Part of a small language model's weights: 2 heads of 128, a variant of Adam for these matrices.
Each number is 50 + 10 x the weight over the matrix's rms, rounded and kept within 0 to 99. Layers, rows and columns count from 0.

# layer 10 attention key, 256x256, rms 0.049, rows 131-141, columns 192-255
32 55 64 63 34 33 51 56 50 46 64 47 62 46 51 40 64 22 46 65 34 23 78 59 55 47 42 53 78 35 59 39 46 58 56 53 50 55 41 39 48 66 48 58 38 59 49 57 62 52 46 41 44 48 45 48 47 62 60 45 61 69 35 67
62 49 52 59 60 47 55 57 50 57 56 57 50 48 63 45 42 42 45 39 43 40 48 51 43 43 36 43 49 55 50 47 51 60 54 51 49 50 40 52 47 52 59 38 57 53 54 65 54 50 40 57 41 65 59 62 58 44 46 43 48 65 42 47
25 53 55 37 54 51 43 67 51 55 67 63 47 52 39 49 38 48 52 56 44 43 70 64 59 57 48 53 66 41 58 62 57 44 63 42 59 43 60 45 46 51 51 67 38 51 47 56 34 50 40 49 56 57 39 45 57 49 73 55 58 56 36 59
47 48 49 41 52 39 58 54 73 38 45 48 46 51 49 41 54 48 41 66 50 56 52 42 43 54 45 51 54 46 62 50 52 73 49 60 59 51 60 44 53 43 38 43 39 62 42 42 38 56 52 51 44 62 36 42 30 57 62 43 39 52 53 61
51 47 47 61 57 24 53 63 57 35 57 50 45 55 31 56 61 45 46 53 42 59 55 48 51 44 34 64 50 56 50 51 55 50 50 52 63 49 55 32 68 41 32 39 51 60 63 60 49 51 47 46 47 55 41 49 37 69 41 40 51 42 43 58
38 42 58 44 41 48 62 44 61 53 42 52 50 49 51 39 58 29 50 59 50 39 46 45 49 41 54 50 54 44 67 53 53 56 60 56 48 49 49 41 52 52 53 44 45 49 42 38 55 37 53 56 40 47 41 41 38 52 59 63 35 51 54 59
30 53 60 39 56 53 49 60 62 32 50 41 60 53 56 47 48 53 51 31 54 44 50 69 55 61 57 50 26 58 33 40 47 57 55 60 44 41 66 44 41 50 54 60 32 51 43 53 50 39 48 43 48 54 52 44 49 56 68 35 37 45 67 50
51 60 57 64 51 49 52 45 46 51 55 58 45 66 53 48 43 35 48 34 53 51 45 44 40 56 46 46 62 46 54 50 55 29 51 51 40 57 37 60 54 55 50 52 49 54 68 55 52 70 45 38 47 44 50 52 67 56 48 59 71 57 51 34
52 52 51 56 45 50 35 55 45 57 50 44 33 46 61 63 43 40 44 42 50 49 38 49 47 49 52 37 55 55 43 54 42 55 37 47 39 43 41 59 35 64 62 60 61 43 58 52 70 69 58 51 51 42 52 53 42 44 45 55 58 42 46 36
39 47 52 45 38 67 35 35 49 54 55 47 45 47 48 57 38 51 41 47 67 52 42 50 48 63 53 52 65 54 46 61 48 42 46 42 37 45 41 61 45 56 63 51 66 38 61 54 61 59 52 40 52 42 50 60 49 52 46 64 58 38 37 42
57 38 52 34 40 57 63 62 53 56 46 38 54 57 36 40 69 40 59 65 47 54 50 48 55 31 56 41 52 50 55 51 54 58 60 63 58 43 68 35 85 38 44 58 46 53 45 47 45 44 42 49 43 66 46 43 47 70 61 60 44 47 52 55
# layer 10 attention query, 256x256, rms 0.0513, rows 132-142, columns 192-255
45 49 53 46 59 52 56 49 63 58 49 48 48 48 38 52 37 45 41 53 44 42 49 59 48 54 58 46 45 50 43 51 65 57 50 50 60 52 50 36 70 45 31 56 55 36 55 30 25 58 57 48 64 48 58 50 68 42 65 48 51 52 48 56
54 39 33 54 59 53 53 39 60 32 54 53 46 61 45 60 60 57 52 48 68 50 51 53 48 49 56 38 67 42 44 33 54 56 44 55 14 42 60 54 40 51 41 44 64 55 40 53 52 46 50 50 42 57 38 46 28 66 29 56 30 44 57 38
42 74 45 41 47 63 58 48 61 51 46 54 36 52 48 43 61 48 64 48 48 41 48 37 55 39 48 53 48 40 45 67 64 56 60 50 54 42 53 40 39 52 44 40 43 58 47 19 46 69 52 68 48 48 50 44 51 64 53 51 31 62 38 45
35 56 52 42 47 68 53 52 75 47 43 57 53 57 42 57 47 60 65 44 53 35 41 31 46 54 52 59 50 64 41 53 62 52 51 61 46 47 59 44 32 48 39 40 57 54 46 32 31 51 42 63 49 50 41 39 48 43 42 49 41 58 45 50
53 56 31 43 46 40 64 49 60 55 50 59 41 68 39 55 74 50 51 59 56 63 50 45 41 36 59 55 54 57 22 51 59 55 63 46 30 51 41 36 50 42 44 48 55 60 44 45 48 63 65 65 57 38 27 48 25 64 48 62 30 60 51 26
66 40 40 41 55 31 32 39 40 54 38 47 45 37 48 47 51 41 50 64 54 66 46 48 55 41 48 36 55 48 66 37 36 48 54 53 52 64 49 45 45 42 54 30 58 37 35 43 60 51 39 59 31 40 38 54 34 73 54 38 49 29 59 57
44 59 61 57 53 56 40 48 45 69 62 45 54 61 48 40 35 45 40 47 49 45 51 64 56 48 54 52 39 48 52 52 48 52 46 60 67 45 69 57 57 52 57 46 59 38 53 66 49 31 47 50 53 57 61 45 55 37 68 60 58 33 59 57
45 35 46 61 55 43 53 53 28 67 53 38 63 52 60 48 45 59 39 53 45 50 47 61 49 51 53 41 42 47 64 40 43 55 36 57 52 56 51 64 56 56 53 45 41 34 47 64 54 36 45 34 55 50 63 52 52 36 55 53 71 31 64 42
54 42 35 53 58 42 52 65 26 53 49 39 48 54 39 53 45 66 52 43 47 50 42 53 56 50 64 44 38 59 61 56 23 50 29 53 29 39 44 57 52 64 54 40 47 48 49 62 35 49 63 35 58 47 55 55 53 46 45 60 60 46 67 35
53 63 38 64 46 64 54 60 80 42 51 61 59 63 41 63 52 52 73 47 45 64 55 41 44 38 50 54 60 41 23 43 60 54 41 55 50 54 45 37 38 39 36 53 80 51 35 38 40 58 63 67 24 49 38 52 53 56 41 54 37 61 52 34
36 51 52 55 50 45 45 38 29 57 47 41 62 62 39 40 51 42 43 57 40 53 50 62 47 43 48 38 34 53 63 43 50 38 36 39 43 55 51 51 40 55 51 48 45 45 45 56 65 35 46 35 57 63 36 58 42 55 43 31 57 34 50 50